Each number is 500 + 50 x the weight over its row's rms, rounded and kept within 0 to 999. Layers, rows and columns count from 0. Numbers have three digits each. The size before them is the row's rms in percent of the matrix's.

# layer 8 attention output (transposed), 128x160, rms 0.0372, rows 110-127, columns 0-79
093:516497561511605548562514422469440442526551424515485407518477569512560485487536467530481489553533560470577536575456389420459457497466498595526467468585400426550425522533489449556525515459467442547460475588479514576498482480372510487404475430
109:537480573428487573456543455468542575586424570482510612563488475513513417530506532522492455529471547499499549473413496538397519491422426437510553499586547551513606424414520571553547490570583574530472488556530504505425511531486462527562569452
097:452464426512410464520422487527468441384565484531470567394543537506499515594453578544532555475457504467481466468485601564525458493545451493477459477490455437489474467525526452467533484426536571539467500533490562535474436447532576494460496497
096:547539545487485437473411421498581588458543469505598503426461419591439513519493543508446494494492478470536495428524528485517590581446450468517428557483490486502397439578532495599511525561478417520519483499534562450414508526555542556514425534
102:495477556468513466488464557530485504572549472411510462496467513503468494480562518554526505559535423549609467505406591544563561565524515479423389488507620520511502562528402583551503543568493504460482469431499478476495505547492493459562556418
092:516481478482503440501518582563508555430550473415431522467511519461488540475516523525497520630456492432377431477506616560526526456429565450570543539558433529438514464455566420467479560387471526522439506570496418496566518549541434537507470489
104:500506379511457500427465512547517419459479478473543565545504494516568484550425498593465524461596576540356521487474609517580471509484546461546606446415415509517477474539427406407503506484513460607480450590513479519516419504556482466539501598
112:625460452465512481533452493438429545553453466469457550506467442556491483409524463547482472437518522465564492441401490393474525512526588497602541523527594542432566522417435469464519382443410459544503541511573575515514484499508478435549443597
104:398482445541445575535526474564456505605548456592480567490487452544511463458526554404578471525463411465529487480526494461452519466512548601579516525535495478496458574547466506538554489586559517457512487523448558453522529571525509447519462500
101:493468482590558401548452569479542530613497487509520532563502470560530551437473489464489507448478533425511506537563479432552470493557512511555501477480535519459507571570531424403603537439421478457503549525554472456483443435524532434529504443
094:541461515483553499470437434554356470494555477555533433476521449526449499513510535505530532499642452564467455441442443457628516481419450494550484488529503490555464493501543428452557556544446609635517476407517505534454538483559600504530494543
092:578427449564482507523500548525515453467476423456546589489416537515509527482514454519496459471536567518488433469479571554559617498548618442576569508527528516492500531453371465502553568595452469525531530542462458493399465503548541509541448519
096:404593511429511457570529581517555493485471466456525599501492553502445495435586445482560467499562537564507450467530465493516492508439437538400448474498497525506511467514431483489538437433454494367487502501480570598553488621519576573483522447
099:493463536470382467401519489514529455582548442560485458507500553556532558618530533434475501371468544574520548509421373440586526472556501602465512421556449489476510457523424516506505418556513414467462531562536506642494551483425434453544491445
095:534545471484483432400460565479483577496554487433479542556493434530535466517455610523461559466541441540513554559451475455483465436482395520526471476466478565519583606488597535508568430464551464425555486479524401484564469463480458504530493501
097:499402437484420519503586467512524510469481440464496517479543430441512532602530496440463470411569465528594485449511442458483542491474489527518524484514559551558496506479470545434470496436513426489491525526548545460560489436561525518510619609
098:496536516597492530428430501506496635474598475474469524509548529618458490477519596455540487492477374414460530470496529498528493471500418403447532426483561515465447617497522397454508438520475604503507455500484560410495509436439479446516484469
107:513469451441524508414549447493579439576522564523575456530432559506494489523487475568463483393548433596458586495516525529514450468490566434466577478599559583465494529554484512577545501423511446440464463520487503520475452551504386459534504424
# layer 8 attention value, 128x160, rms 0.0644, rows 111-127, columns 0-79
104:422484506393594595509515463473649481468423559525474520433507482564540444536492469530488484528486535492448512546504544519469436472600534499437471499488493527568534559504482530590507524591510523486404515532480521567465614572499537442521547529
113:504524521510451437620605459472457483490488592579508553541503569498488409477401527525422497421505558531519537427498549358515506552519511414501491528484508402439449500472480610423416542460439446498488517495506494556526447610532462515378461483
102:505516505499532501583558430492485492432519474477514488533448429528534498383554559520593416517531594412514547471534524535506519523501504454501506486527501525508487514480503548564571492477362437474534456501508512473469494473501509645456518510
105:555501546514494488475529456509399570570529501489548497468522435500580514441497419408461480527634544551518456583495518508467510469464503521551496502532488552547498492520465607496498509544494490458455490449516500560437464574464517553461546450
100:448539516453486405586593517493470492433451569615497556536530598467544436529384408547424504444471511501476503457466508431523549523499507397495481508481494515536483493487481487497422525486533498478475508531497496531587438529470473385427470511
126:554557484457424390536565452463468439412554586551461546527498517526497397516366577572480536435495505581508531498434502500521489498484464375478508484527474450518414477496468509423338473543474471526513504529510488541572510472521523405446475517
105:523487475458511459464492534465353431513596393542474514495427538496505471504586476454527450552458493510510469460490451449546525469525514514539501382501502601529558513507522511513492486534604425532572494552510466405534529422498523453473428490
100:442491512446531565501461513507590505560568478541573484473440498498474584532595376563499431562435487435493436619513538473458457472559524589491520549481470508531537515562482463531515538501597514498416556505494500524445490563480512460496597494
111:470500515486534513482445516477456495619359509462432491468487488511461594543492514510531575544475475510481443657487442577507544495505487605549519489497500564503506501503558422539510503491619433508483571472515491414465507414559529429589559572
090:416508541482492416564591538476494490458465541451460497468476385539491423483476485509535448485571487522513479545487479525515546505579540528529460540509524448487524516537562509495478495500521455506642529440459506428471571513559580581564488547
109:665550522497433409453520483510382478453600469582429567496455495516458445544490533480468470494472510535555492490461507534523532510432457380540518496532493427519430471508508517423425480567463468503533438512537477492558470431450572456452446475
102:395536524576507463519536387505460566518464624615579532530465563451459508479512460436442489484479463493477453514437450455498471457495480460474496545483523461488532516519512559582526467382479505464499542468485501530464384554484509527462405494
119:492528489520493420448419424459529525591574595522580550460526433534409529525425532557531517486593456556510466597524458521477429480519496525496479496518479455497494485566493575480445478496545478559506513459528469593429432483510511424537457420
099:406458489548529472529490516477432488571467461408451505529440462592464488501468634450594512475557528563532502485582486552511518529565516501502504415535470490535505510491574543460562535493449439546501570439509484438473466437543489495576346561
105:412489504461478423466555493440482452394581564482477559501469502526406427605466517551572537472460464501567475477493486473509489488502507390449490525506499430520469519549493511486474488507452427575488492539493480448547590486510542407514363559
108:458466485494507488641498604470547473531469516524453534484524488522511436486368478502495518510500549531561515476517445401511523424570541462479534428462514515465522514476464545483482496581479389476460589555483497491513545520608509473488462552
119:568536491493468492490566410495490540500362605491486546524523513527537526474425639407419550501504515523499500587496562516524471485490472421525527475507504496579450504478479557562431513493463423394464571445500504541448525489546542501517489515
# layer 8 MLP up, 640x160, rms 0.0445, rows 0-68, columns 0-79
106:585483476498492543471482433521538610528496482562545502397580552481556499565504438453522473468519418548437574467468410544540480462507465617513476516394623541498533635465478526460570469514484481407471481463470529536478502513439408507484475487
092:549549445607394486569473417476490509560548496427488524545609519534480460453505567415541444562525553440429527473404486375517549592510437472558495450482511517502482546406534438527524553531507410455539523466461511586507515545446486560553426533
097:455430419464468492463480468569459563415511506444446457532445457443464585530572560487468491472560446578531500529535458499524522527451493460459449494449503389504520558446607516439437524479531531497635595355487474414470476416576547538494576503
104:576388468504514473540497559489566527390508645416491530434592535573522418492497484550505371521455472528379482465479516529510590487449472437519498535453538517525534489607497403513475458462496473454485475445465522594481416440425511468451489499
104:514457440475484473492605499548465517549491497505417515547513541491520502495495461494475410512442417469415576416604528524444507498535587581413462590447487535599553488502512490463557480538533565478576533441502547531568458482546455452446516440
100:390551475576577524484469320548448554504598526548568474474452601526433529456453495461491424489383545493452533459527562438457460487419465564536547540362491497507454557517597493551477485436541481412433459501489573468474560487538447529396411557
101:486476488545606518581527454566514471477510552450542420447492398515484507609486553467493520439629512555564523555535479455458497552472511444415410489503574596482486484516553500529517560532504508513522510496401511429495570516489454564501360490
097:484503447491536491554533519479445557503532514423537414553556450631534492471531486519508496533425442540512487495555562422451451464502520581592429531433481510472399495666471489436483496556533474532472496471516525469437542511540492452411548502
099:490495403574583483433512521556533417458475526456517424420502440517501549538501448463534455473576461539490493454584445546449460539463524563534503484505492513511508528534517473439553599543384498513556500458483522555448496505462488531440537527
111:533512530389459403436531458518513561611541480573370561518542512502555462481431534443481519458537470517514428396432492462431558570551528498437483511434550498531506562574522557569477418528638560503463364436467601462484564499502433550442548579
102:479490474445442465403462409557556613363472583495494445553541521476454543646453527555530537572414471515523525471465510489523510512431481495503483449555515494494515474582572537551558505538534553444423437344454505563526419364529484508484534545
094:520542518561608587510576509522557494644503444426560452557496554521559560570467491399549460524449446503464461544518454465486518431499497476455483482483544493495433514562515528509542594517434539495449487483485495539438510501609471575439514534
102:590468459403483560498586454509420459489539528554502549537519622471468412530454490567465548453461502472538552463486534395593609425473610508508499447472521493603486541502511420491534574445519486484492508466532498507505460434507336444561515496
107:545429460498595603548459497580537445524503485546498550650509447567567481444461495544498387536505551442466456480603529470515586500495478493609403528506502446466569503487492519537473502413466468503519486428410526522512469429453412516467586526
098:442590518441500510476508484582508483507457564436490543552467436489440515423472516531524566565464455510446522525496581567443504554401452556555460507518548485586530535518538569507505496498425467566490455478496529466493458568543496487481521506
104:460406434503438564515581495531472466509441537449524519531474575459454397553489461491505472491519449418468510462556518423478508468495609521489424533539523590564489501537474526492498574558462530467542538428476467488492533561549590470525532429
101:518450482440466535452493464573462495441532497535530579440522488554472520531420445493506493425631447572499467575587541556568503479479472553461451485502524609476435480632481494468528526504408495445514446448425561544459537482394409546466396549
105:493478528525490515538543545593454467450526442442419558590492560451420490544408469603490470480528452539570529395537466449537463551459588533454530528463508468462543533462494423403558494525491568464540519462422488471401468418626496456561517608
105:529550468424536443535479437474551583521492504477517461508536520557527421427492481474505463479544475449456432477417511408605517541517462447501562500437601514503554495538509396565570528434473511438458534462478533645418483494497533489499524522
100:509551519511518493574513440484475527569483459424448441560501477600559509565530446572548512442468494530511509516532487430541480450544491569497463400475604494444509482578588422387468544484476503513435539496484546508517496462463465519391553540
106:503563453519506552521602544595607519453470496551382519496498543507520464493460586411506480452440490534383500441494494444469530574445510492538450597460554573471605492448598456478544493505543464441493474495396501496481531504557413639475507474
102:512510427593468517428527508606534575406591542454477507440516436520427524522470478432593529525644458551470470449514420540616626436378548453536512581491483610491541495477491488534553594491463533426492486483503473425498543496557552535503531543
104:545473518420513545499504475531537491485567535479544547480481497494465419495493522608622516484527377492465516510487492556505489437455467510528517538443593442472582454527560452469560552488463560516495596482482581562548450478457502471519440542
098:483476450462440456548586470499543607510555525522487516436586564507432451550465555541423491502525501529519402405475459480430498488562503588414418515478562424437534507504528490402480468494522530442450512455514571595527570512553493510497521510
089:447580487513461446472449530553568503464600444544573526463436454462489556592443499434414574413541543520485520511470510447516527511570572528523453543456550530522517590614609456391512499529552444520534414502505453510476480446461537457468511479
103:414519518505583474495575426513457575465539584517492558503487502517467508499480562567531478483445487518509573466484513564559570480453469417517466522463503525529474469502660462544517563496609487472503451418476521492468499456483570476463369534
095:491414479499492511524548468536474574439458536428480568468423456450542433562524523470528531524532412483476496483571432470480577399514492538518399503528580595512505539477456501400546552532476570484358499353495545502545462495542494479554503536
095:553466481430551594486551537482505474427500451498543528557506521558531453437533484489570505480469456504513573440519447501580564519545518508561474516433545563586543521557481557480488610498488396475561493529354517508506430520434534445509480564
107:493525498497414445522498475577419530467508524549489405499517418545494406566554483526518537513489426437534477466624601513515502504528562521453474476470486532556508609491518457569421452402513489478553436449428554448462488560558474553563475595
099:506426503600579511507467534542526543544516468538505472510465547554361454479531460523484532439521496550475481536612500543432479575472528491496463646527513473498502494538535627476478482481542561521520504430447580470463507513384456487504457506
113:476565397536507454512511472515511601469397567429564515508503445508467498513512408463497578544510509618475472550620431545518490484521498576486528482535512471412505501619544481486541538446479455505494501477499470438480449543506542484414376499
097:491434497473445520521598504524486491551471554454478489494483542507438515500556580536522526485560416608564553478524468492498453513541554408561500532498536491477513498453531522475609504486602498587486442423477518564406511577444477494474551523
100:540438530583593576459496475505441507486476432472398508535523506465491591453550569515526487502575503508344539501491475517455504579528427485495453615512514448555499551450538412532501472476508511552457458436412577456477535506421487601432460518
092:531451483439471587522505540586507529452464508470431504584518520532522411539466609546453546514551481514561531479609469437494489486502467519530453516490469562454487508461437628553533590488492383431454545442429489519474469543586455538483539480
098:501490482566577506484510453507435552570512515477510522461533589456528466412511405451572498499440473539503509450530530441512456579544581525579424582493476569531507561467499495525426570434414520493411477479488568492516516428452521481464466538
094:529522441501472541540503517558530558534468602517490533541475455473516449459484520520538477501473558572429635555526567493514543537519481525521522460515489494454517470497599529494538521417539488482573518450489508607466396536560434512523516493
113:533593470541527593411471462510472500461461504541538555529525480610473519460449441521555453450510492508451574490518554471622530453459525412518435471475487429472521498488611415537510497475447415546460516485437523597556499451460426509482506467
103:481487465439534432630540509544493522433503550461465463487614533509431518471438487399498476514512489397516501537547462466513483530473493593502469461450452366511457528526535408442480551388500469412533516430503618460407537508541501489476388529
078:550530512466432539586524400568502513490503552492499424500595510490509574596487483508555570499486466526565509497563321500504477499471486506466505526519576405477493474487544528538506509523443559426520508410450475501492590572498545425506474465
103:580523507524445524500529468533427477491578532384468550621438455495541505566488534528566463475549424576545526475558527529529518550460493571490481523507525394540495500500514401511531575512531417431565479394420495439546515438474496559511484472
103:567372446475458510420575454472573508419542441488509586474557562487389431489424412466536499533426500427516551413451499462585563550449509490435517450539565496514498462489487501515512563499481449517448503508466533500507495482496469471510451515
103:537461465497566454573536451506573472554494505519495589497517508555527514467479482540471474444443525476487505393495565528536588407404437522475444495432585452476588463556549452406549534497472465480459465518481469600485575520504494507498482494
099:468553458490498452428486457492546535472551455543444551454491443492465380483494503537529493520501472510613548555539438542626539521523450468593458554487511499473557622540478459570506486545490371446521400457450512477474540452528505515501590489
097:433504490509621463372535413517469587505519486511440558467473520525488493463505596437535499479516445538536555380533424507552580550548461491531481470443504496538447605464560491493500629549554439463413480374496533530484517416527508600465508529
114:496500495528553537493472508579487552440506462450540486498478440448451545650509435570488532538480495510483536471490391480548544421467462549508540513492514471463605527552551521566660457474536459512515459407482468572419414402530444553463463605
089:471446513523419503484462581517417433419583518417434456540473481503401421456544514466526561533485449367488457399494434545450546466466531488536472558497527510518500569462440573525519504525592554494484471560472504486528519514526539567427447495
100:542524554520479497615460509566571509496484408503428608535439482520600486609504535596507432360425456512494544512551472465493525548419500429476423503548528514446516535505528526532479527483414409511454443515460500526493508481487433517449495481
091:434513519459465491489487511475468519501523504480468463505579451580436482506401435625495441469506455575554480436476543491490510548463575549592509513505545598478471602479471510515469537511479475488569503497464499420481496504488504466530452581
104:551485474465565603527532478514469500436429526506541469623577521522506503459396447521552465486487446474544630479472454468513541524575559504430516475460586450482520636463443507555474532513476478488460470483470563576515547491442461503518469504
096:494437523486415495524590543596528534461612481465374425545496433487521496470522578461450470505554402460526467495520549542403487477489574480400502603456506436495530599468440547475535564537555485458444513468410539526476619450483477574367586590
103:473432493534527476594489522515509500436503477485499453503516538524381505508441434446463504477535450436468429512603491477455613471472569569402405492491490468536558549477470502580428577431546498511540511505455517410486550542515479532408440545
094:508445509446448561499513484516522531513506514476415508580387518540437468432469593547460530565512463477579586563546426556470590390507438522559518530527514508446472528593551524541526475514456415547501423519464542532478452457540427528501464530
098:511457516457471463504530477468420490468471550498522451414533575493524475462506513514511569518396450480497526543479504511574514456541477520515428593519593521434485511481478431520547492513449462420482487522415495558603416571524454595525495494
097:500519492578504612490461516482499484469428491504453489478595551503530517548513445557521455447487477529450603557435409508577563518505511485552470460467568459510495513487537449585565536506479416474619536514437528541493531458619492507497510456
098:567535471552544522520504536456501507545533515477472581423420530573465511435463428544472521514509512439510525476475458556476535402511532525540468525507561510600465565556551525404479491525450522557377378500528531538529551425459496505542563509
107:547460395564522537480477493579509527587484517522510488511464539545557528460479397497519412511503459500430518496625510524452594530540496506496505437510577497473505520507484590507534589452494423500427479457477505455504390478516454526467559511
095:580565447563548529520437428466401491632466493421527532624517429531488579503420466524521499452579482500506537487518560459508535539403466507507544491503562528458508513606514520481535618498449512468545434512480526573461535496389550435473447485
108:545416475518515565491530509446491496461625406484505502455455554523547523547514531417535541479496457476513464488459467466534545427552465597514461492480528502465482578526533493412497500537446533434503474403510529551510557482492356456411491485
106:499454471471484507528433500625556512582426524513512508561486394479492355447448431552449537456426514598533433450541556560473477501599575568387519510473537516469581597500459552519462470409548496484457438447425497492445554596545451529511485538
108:502516483463454519522506489535528494580558483543545528520569447545456528473459498495450458533526493477447471552486486558489515512398580463490495491475546501405482465468572419547574592396580535550507458480487520402432561530554525498495395515
106:513540439529545485476462455503447530406498553436470514561543511494443523475464425458516423503582501589385503459495462502475487546502455518571402691355507479445534543491561522521534541479578495482532551448457549515538506544415486512442423551
092:567448430506481498472445488522487576494472534552410533624481452471417531454463508477507409472534481466483484507496522503530504583468487497514487522448514526412473503498488524550614506438415555463530421459494562568473611519398546486429538449
108:606449518379517519557553449487482609560491592471531433472536528573546482499504506477463511513488501525458474460525517515496516538471439485421508535461581474499517510450539544479603477411522461441458443423497639518411600569436447525516469533
096:472447514511578444451494508522495573506539513488405565527458509530395472539461495514551494541558429526398503535489523537403492427506469466473494538413570528477508511579589433491434504482471464477459512471534533539524446458541525471523583577
098:396467542505467493490523512530427514506606383508452635490528513540494532457538518534419536548483569501453535383510438445453472399515540514395491533448521514426622526455573496499540500509453488540490410465456507524418487397544412527482507521
093:544499431495543503546622503480586484468514457414397374600527585478542522471430438465476589469574484535554553540484502385545482471548575482492376574514525490518514487445547511484462572505496381465507552387509515525463602469566492425463518506
104:534543462510541585593482538502615560543467522512461473557595458537414466558455507463473457531449485565575552431504499451585530498484462485484481581522550415458508577505448539585469481429520465487497478447533540604526533449473419404429494520
104:574467527500488470478424533519584498484571527459471498496470460527556493629442486431481502409520473482474448494551560560409530511468513515472491587437572625428440491544539493472493513484491490465450483484389529488503506565396522531505509484
087:521492439475489500513542524503529505515499518577492594537439545465512398465479362501568347502454526559496560441501618504507438583496495522503439470410493574558525507478503473513494512542499456446477443512465504560544528516443490541593470547
# layer 8 MLP down (transposed), 640x160, rms 0.0401, rows 0-68, columns 0-79
108:441448448513458421515572414374501554526548560541512504420493501525425570553436551518485523549459442548594515508501467411581543438594529530468447533474404546475541481458515522477469505479527392506569542608543403498435548522506598497486548521
089:463458549491601614486522469529426561441482560532453420426513480513542571501449577410493524474470498531477479582492509578468527497514437488515510533488488490522423550563397466527529481473502449565477437499424604476564510479466559519389483539
100:455504556447578532477468471477602454512468457532477530427507481431535496527419494511523566549421482404538431477499462510437430434569463577489469524480459421503526513535538567579511623451498463432441445539464556553456521537484369454444469470
103:441524520446582481480535450471502511473420449428584543465542456498440533523451592426449603537553417562544573491466478443549560487516363492444491530484566453491510553397486482528393369493478550554470552530548599552497557454499424509548453526
102:565516532575461562518598476544484460503488491554555475567466440447542544431595584470565465443460529472433585492503541545605471533489494432438491403509498482450505454410457453512417414533411500435505442513449495426525531487471474553558420533
097:401521481386528602547433566582522404517423504450455518582467470411489479473536491596507471413382506521500504487494534406452416507549482514517547523546516547537543562535560543529498604603495560513442502476437487498502412518545424495546436533
100:467408530501432447544449493498524425484512424530530420544559534524538513468400479477517460486558483466571548507470529450530497409481505588619509509502400488482426497521494610461463540581503556472412450549464494499549460499496508405618468465
097:560625514438594424441480460396611555515537516490496503436558568479456432430500504514519452530518473488473496479497405447472474571436407553507622509539470512524516505517536494437507469464530539546442516486626288481436455468550519504504483491
100:544363504476510550579517522406532502474422419560452500557497495505501507552444466517503500546490490445547423381557532549420521513543454531516479545462526481431540513465448418496466600574587469535475512530569494554502592570546523500533504565
113:477489524559471472551460548435497462513469592461509449413555573516549541494470458540542535557492472428498526555508484560541424531521519549579572465456484464506582476535462368462524597571513545529570536444515528472484478565518608425438559463
099:503424500524476439566529472539577521596394472510500489505530611485466538572431429561506565551445481469553483414417510478441471426481497438484524510444466518488452585498530541489457503423467471441530614581513485550478472487595477558491474492
093:393543515441554493512492464519469487478533509448573445465489480531480441435551548503412542385578504511566565411619558568437519595443482461503507532472477418459480601490601460481542479553515467510548591519524460407466525445506567545422487564
103:445576411473601497498517553533464475551550515500560510401489451490367540537589451500463523534469481499577414513512520495513393455495480527514511593419515502559467588509539473491456473472481568482597533432420416491464537479445590466517413510
106:464554542596427457535484475428502538514540459478485498475486571513452461494557500507563476443494437542596523481467568554493486498329399427433532512471480431474446441568519479544422480505465527523463464429558483495429525489595551528566493463
099:500483517548552505488512487464485501473561521471525469524429479492477466454514541462436588537488528495558481490486447578419537480504517419461545517555556491517481561454398451451463636508536483538477482538582487456418544467497490499577467445
097:618437575503491565460463406448448495455561484548426445505503511478468541541498601478433564485512465466458586488528466545536463518454478566521519406444501534538572482524496489448465453432564502428566493504427530517578418408492547566483532514
103:458534440504555567532540539524554445478615452524465539529389552409468426461523514453461552533493512466510514496437512551512485491568531487554501501564417523474581466529495520609482530451476508436589515540457413557455522453516525436524463457
104:625486618455477443554626515567548487527497491462511582553505446589530558437531496484465539577545482417545524418527527447449477497516421557581531545473457458536385572541521588488514420509429558487572588496530508538528443478477574472541498540
111:514544489458446452405483448547379497396535518540534563567453500520541527514517502421531448443500562479449513577536413430480537482449507491464489429545484480481534527477533525403578521519479585515478492420461514489482545444461452544487531431
103:499477476466445406460497446529531465484484450499496480486472517512520477390566467491536547523449508590497559436418405509584606448466485382502512497469477413504567471500576499476475487450509473481517512536431530506585537477569534535507506533
110:521513454446575508563504479559450443446486398513504421519448504533494463432537466436482551497430405575462477482530531505453545496526437516518451572472523457463513576573511517426432478405499530458448560443482491529561413433530544543500435511
098:468561416597532489500495517464537431423488503532470560446418447494459538492495488536498542573493435504504533451519496504482561468515477559539487415543513424479528506569456505533403513454409550472543497519503483539521548427473433444535487476
106:469489478461514507530468528536465470503490483556507461517453487365468412492504486532580577509503491455508501422526451504517586414527524521544574589539465495514524485431497450459504568392541512536577551668492454438534506488522464520521452529
095:480511396522612515456490522493607554530494485475393481580492418477526512383543532482459464514458486445472498522472557580459544473493506561492558491528470651495486537434480430547485499463440466470559551476501380559504434550561577545567512511
090:468453502464588519535460536510481425505512443509482482537491528460488485510627545465533494576484600448494429615596513473452491604411540496535466535466508474515489426438420612574528497457407578492445524545474463468428503576507561630509509526
104:446486529516609517445579483496441559486501509476529449426511509527460507495503467384553457525535557502520588480444514444426474516503475520508457515497424588544560479560505471526458411544566450482498525523536458527551505373490519397514449357
099:454507480544493425521565417439511500444460450512472592412459490445504423557529495483519484547485557386541547476451539585461497571434491486550540453625392439565502512517497447545516510533405438610603438398512501426646466431510485473536514571
096:475481510561502504546437464548548463541480489482488537440418549486501550493590557464482519562514461555437548574482438572532404444581517492582497432553487421495522428493533515494492520478543474467522515452420542525530446512529529457493519483
109:477544490483510426380444528569617545523403469433422430492469545516487480563555463524567469417499452470409460541549574402418499452521500462509518519476556571474478490528549506559582421477488474494487540538469518455479530511479512583421542459
103:562525444436484494513509534557557501525438567462484466560480576479516523393497501500440532449440496442486531508585557381536541585514449484542543415538438460510510477482498472522460398491444544578497563434563524550543520467489487539521461449
101:573654528497566493465554487533521449463441429483580509494492489419430553540513499507451556452376602568484569507468419599539457446473519464380420449469493417491399493542452461531476501458578566529510559484467498500495501438556546471587521521
095:571533482475510457560503605545558516527480382494419558508485463519471532385499546474537491517497559545531531499521528504519494474439554502555450530537530423508552524511644453447498468481447488500506494576548467482555486485399483555473569446
102:490376543517432528474573516507480531445519560505468479515507570540533545444471484471458554430475488485469510508449458492602533576551572464475533553508516512487530524470481479500448481501545476527526521559490506436515420499434451500543489594
096:512420560382524581447469382476537533439525476407485471481565563447504468447455458527534503479497541465521512485486576399443457540476486466544569491481513508504484414514449467516468504551571532569524477457484460475475439495388521509602476511
095:581398544476432479521541562523485496526452516489526559538494425505416519556472533496514573431490490505517439458484543594557561390492575439448382547519486556519567404517459518515459484561541559496485509479490416459449444474515474420610532485
088:473426459458478487429514526494494474454530471457459541552463529500504475547509566460513546470486453456516436505488440560540504450492574474446460519461569538551535518474331500554522492595522468397503507697516479428464565414454567496490523485
109:477477540518487490449519516465531513467567484564547475351497498436513535564559460424537509503584445480405562452513478458553504533552502514456475494511518510481529527454559493493506486442586481449544563385528533509484586570491506597570460464
104:582483558554498487465516452451572449477544456517561490511534411479494512392465517459499529539534505446509579455456444446540465557487488560505542546479472436423461562442546559436475428549560467458544501529592421465434569486579492558448580501
086:493471488508525489466505485447468571545511483467456602519497492520509567494412523496527551514483502445413513555407508509462517512512523462514626468528489538565511512518469396480570514577507542497461441628508472580547420494532575442482509495
104:438571480568515541507543535510537548504544436485499547565446446508661550548488541498413520582499441403466503525467401421578471463539487548547494442497531459464489473426483522409497472549489473492456494466554488510429502463473526492593469492
099:559537555545612427490431552526572592478424398432568438559450533536515469525594574501385502477557503462529460535459545482514586525508411423517489499493565456496547571459563427447480511505471484429466528426493577377466543441496507540457435525
100:605446508416437491517450475534522510540513484470506511490490479555544470488461411633543591637493430467434499472443451546486577508541490522455541492576452505483490354552570487419455526552507540476550436551521521482539551541473577569509518428
099:516523490490525451519458494530578476378431495498481453401487545509417451545482548523501469572473554549517506504529458541492520457548492498486563428503441542580480495494528555532564488498501463488527445460441396550495472479484390531462593466
096:515494440473572550494565509531514416523499411501535582592465410511598494497480582573565543510433512572477485503447626566486573634493433464450483510546518519447530520423540534465439500469514581584478516539483539425531552512466405426556535507
100:448541531467457548532478459503530474513455500509428428471616557425527520563435457510564541579440505502537475496546611471450492489477520369530548446489445443497481534396492473452465415480527445448489447562559484579458500490562440540585493507
090:458527519534554555442477591475583517625464477616474521435470540518564559542451520605492482414455466604537500541470575438509424486526485571483523460554499488479478507454529451476527415421377494496507597530522579547449504450505417428596564477
100:559570517562473452492526580428486481485473410607517552539513542558585556523556431554515577457535495546566447567477429499520408434516509498445494464497555443371406575522450615467429500461497486490494485561577480492573530519505436503539536530
091:571512617519426499532472559454533468519470482454573447408556521472496521444494533453476602505514558480499499469458581419494471539493477532493599511527510512491497520489443557523558486566517460531546496494487463428516562509536472415492433437
099:393496526414488495553529400474475456482565500616498586435473543484517543509481440501574499524573407552563494558499489564474545491378493546525492517496556497516479445535551546537485382576498520584481498550493555546558537499452496588498555574
099:493497517530450402531520497474594489494516394487482580489457525526462504562504461488443424488487442524495491483513560584465481417573567476555472492464524511517457527502502524555451591489398438609548501538490534532563493462560464503541586363
102:506463457445424470443456561550463521393495473568458533481502459432443583475501567537517521479579501445479563563460470455578620568493545513493488471515487443468498575485409484498527485487428479497566407643486458445621558411520604509460529545
096:524551452529595424475543495433487486485478481553555531407638565435548556446517515572519526437556478553451503515482565553560452561460515486426510464440479548463402408502400446445540501442490551408524495530444532454515552495483526459539519558
101:541634492521533515542528461553464378459536450535480539641519491422508505503527392512561474486460572554542433582499442542459490548464579537439492411493560556503414569516486388512471465446428585534436477540548543459507481451456544517504454472
097:604461519415529478483562455478551525537523587523457514393561502473440564473581588440427556577514498447410453467452402519540564489452471455577601503515400478491535441488617506582566503543557524561520403511528502465512490465463484572407516505
102:420447469522486456493557521369534489452551515476451548471564488503469518404502435636470586506462499497436471531366531494518446400587563486468506565415477550515482486529514545488540504426570485604488563538570537486475560541481494435504579492
110:437453538521416493549488488514482532469464460480459562582475394433467498460635585421543519469516518558495447451549339453484583505496513464404513485498556483463494529469539606523494489604426409375566467426480550564475554479564454497482530461
089:527440555534459400502463594518525489524488499491599438438490670470396547491529547515492509462410532524574562601543538482491490442552561431523522432499457484532552524488529492542491461531470500535442479487577464515475558531429477472528518479
101:528512496475515527533488433491586527559574458460591553519497452505436514423459554464578453526483377374448488399494441538500519571494397515487477456465509458550534440485489501533482548509493487423631578531546481459531586503536489554484511531
106:459549507536506420494489580479490482554583381540427527602525505484423498506533488522477532439544531527561514471497466554534468567450464530507542494490536542568490458534412488524518474581503482499559404493489484495499519436480446468487452431
105:651449499414420548567454539578411463444561550510499507553523545562506511446462511573542514509407424595492505512431534520440501486496541471433519517538511504478567465438427576520461482592458492546511519428508465478493505604465542491494451444
109:467409507512593508546433546531352468450557575483461463586482562514507516497518536500564587465536514512429508464548518515447539492522569477543468581410509432426543579572590459479442504488563480480488506519423493525564444424576480495506421433
092:462426424551487531494439484483442533402554500469490524422539461516389521507446513413481532573523408510481491525484492511500519451495412469581557532543514538439495504530579491495457459459521408587552506514533480438576554531547550478579571520
106:549447495522495506528517474511490431559530498562433446340543582474567570472424518537537466609608471542478582483535433418496543516563530475517551559468397462478455487459449552464503554519529475516551494519465370548435469479454534460482492496
097:502421511480540463454502462501567520507610482492560511475486536416526456523517391525501444504441512570438507503518530471514517565488559610520513514507432508493360461555511535548440524488520503571500626473559542490430484450525546556455510486
096:423529406546619547478538449525447432524504540407523582544533603501469536459410449526502495511437474460485452460475452542460496448560474464506515542482382553493470483411492491458594544472451489522443456502526476550522434571505515456428657509
095:436468443459373537448440584537472501487555413441384489488452495538529484587513522504491443479455553521551484516519620487490537488440506493525523529455483442514400496433465562433463535607530440575499406534569563582477626508505477509436537446
098:539523398554560481447557443438492607532569487550494434504518514539528563396406462450533506598516502513422474514586540542492456429490451425574603426506472432482501544431485449560496464466477498521475435505612501458462598447476551510470415509
106:559497535572432480530554438482498477426588489456467479392447501481523514485480501434488460486480535447581472500511469531503412467547547495486516523532437550494456535585485451503524455514455506523355461531457527506587537553498477494600486434
092:467488536444469497568461506567553539464443571464414447567482446492472607608501531521535552503572364506487509543531439445417512440512469544495520477533586530468588602561525440518582455436479558557539476509496480580457503485516516506439540424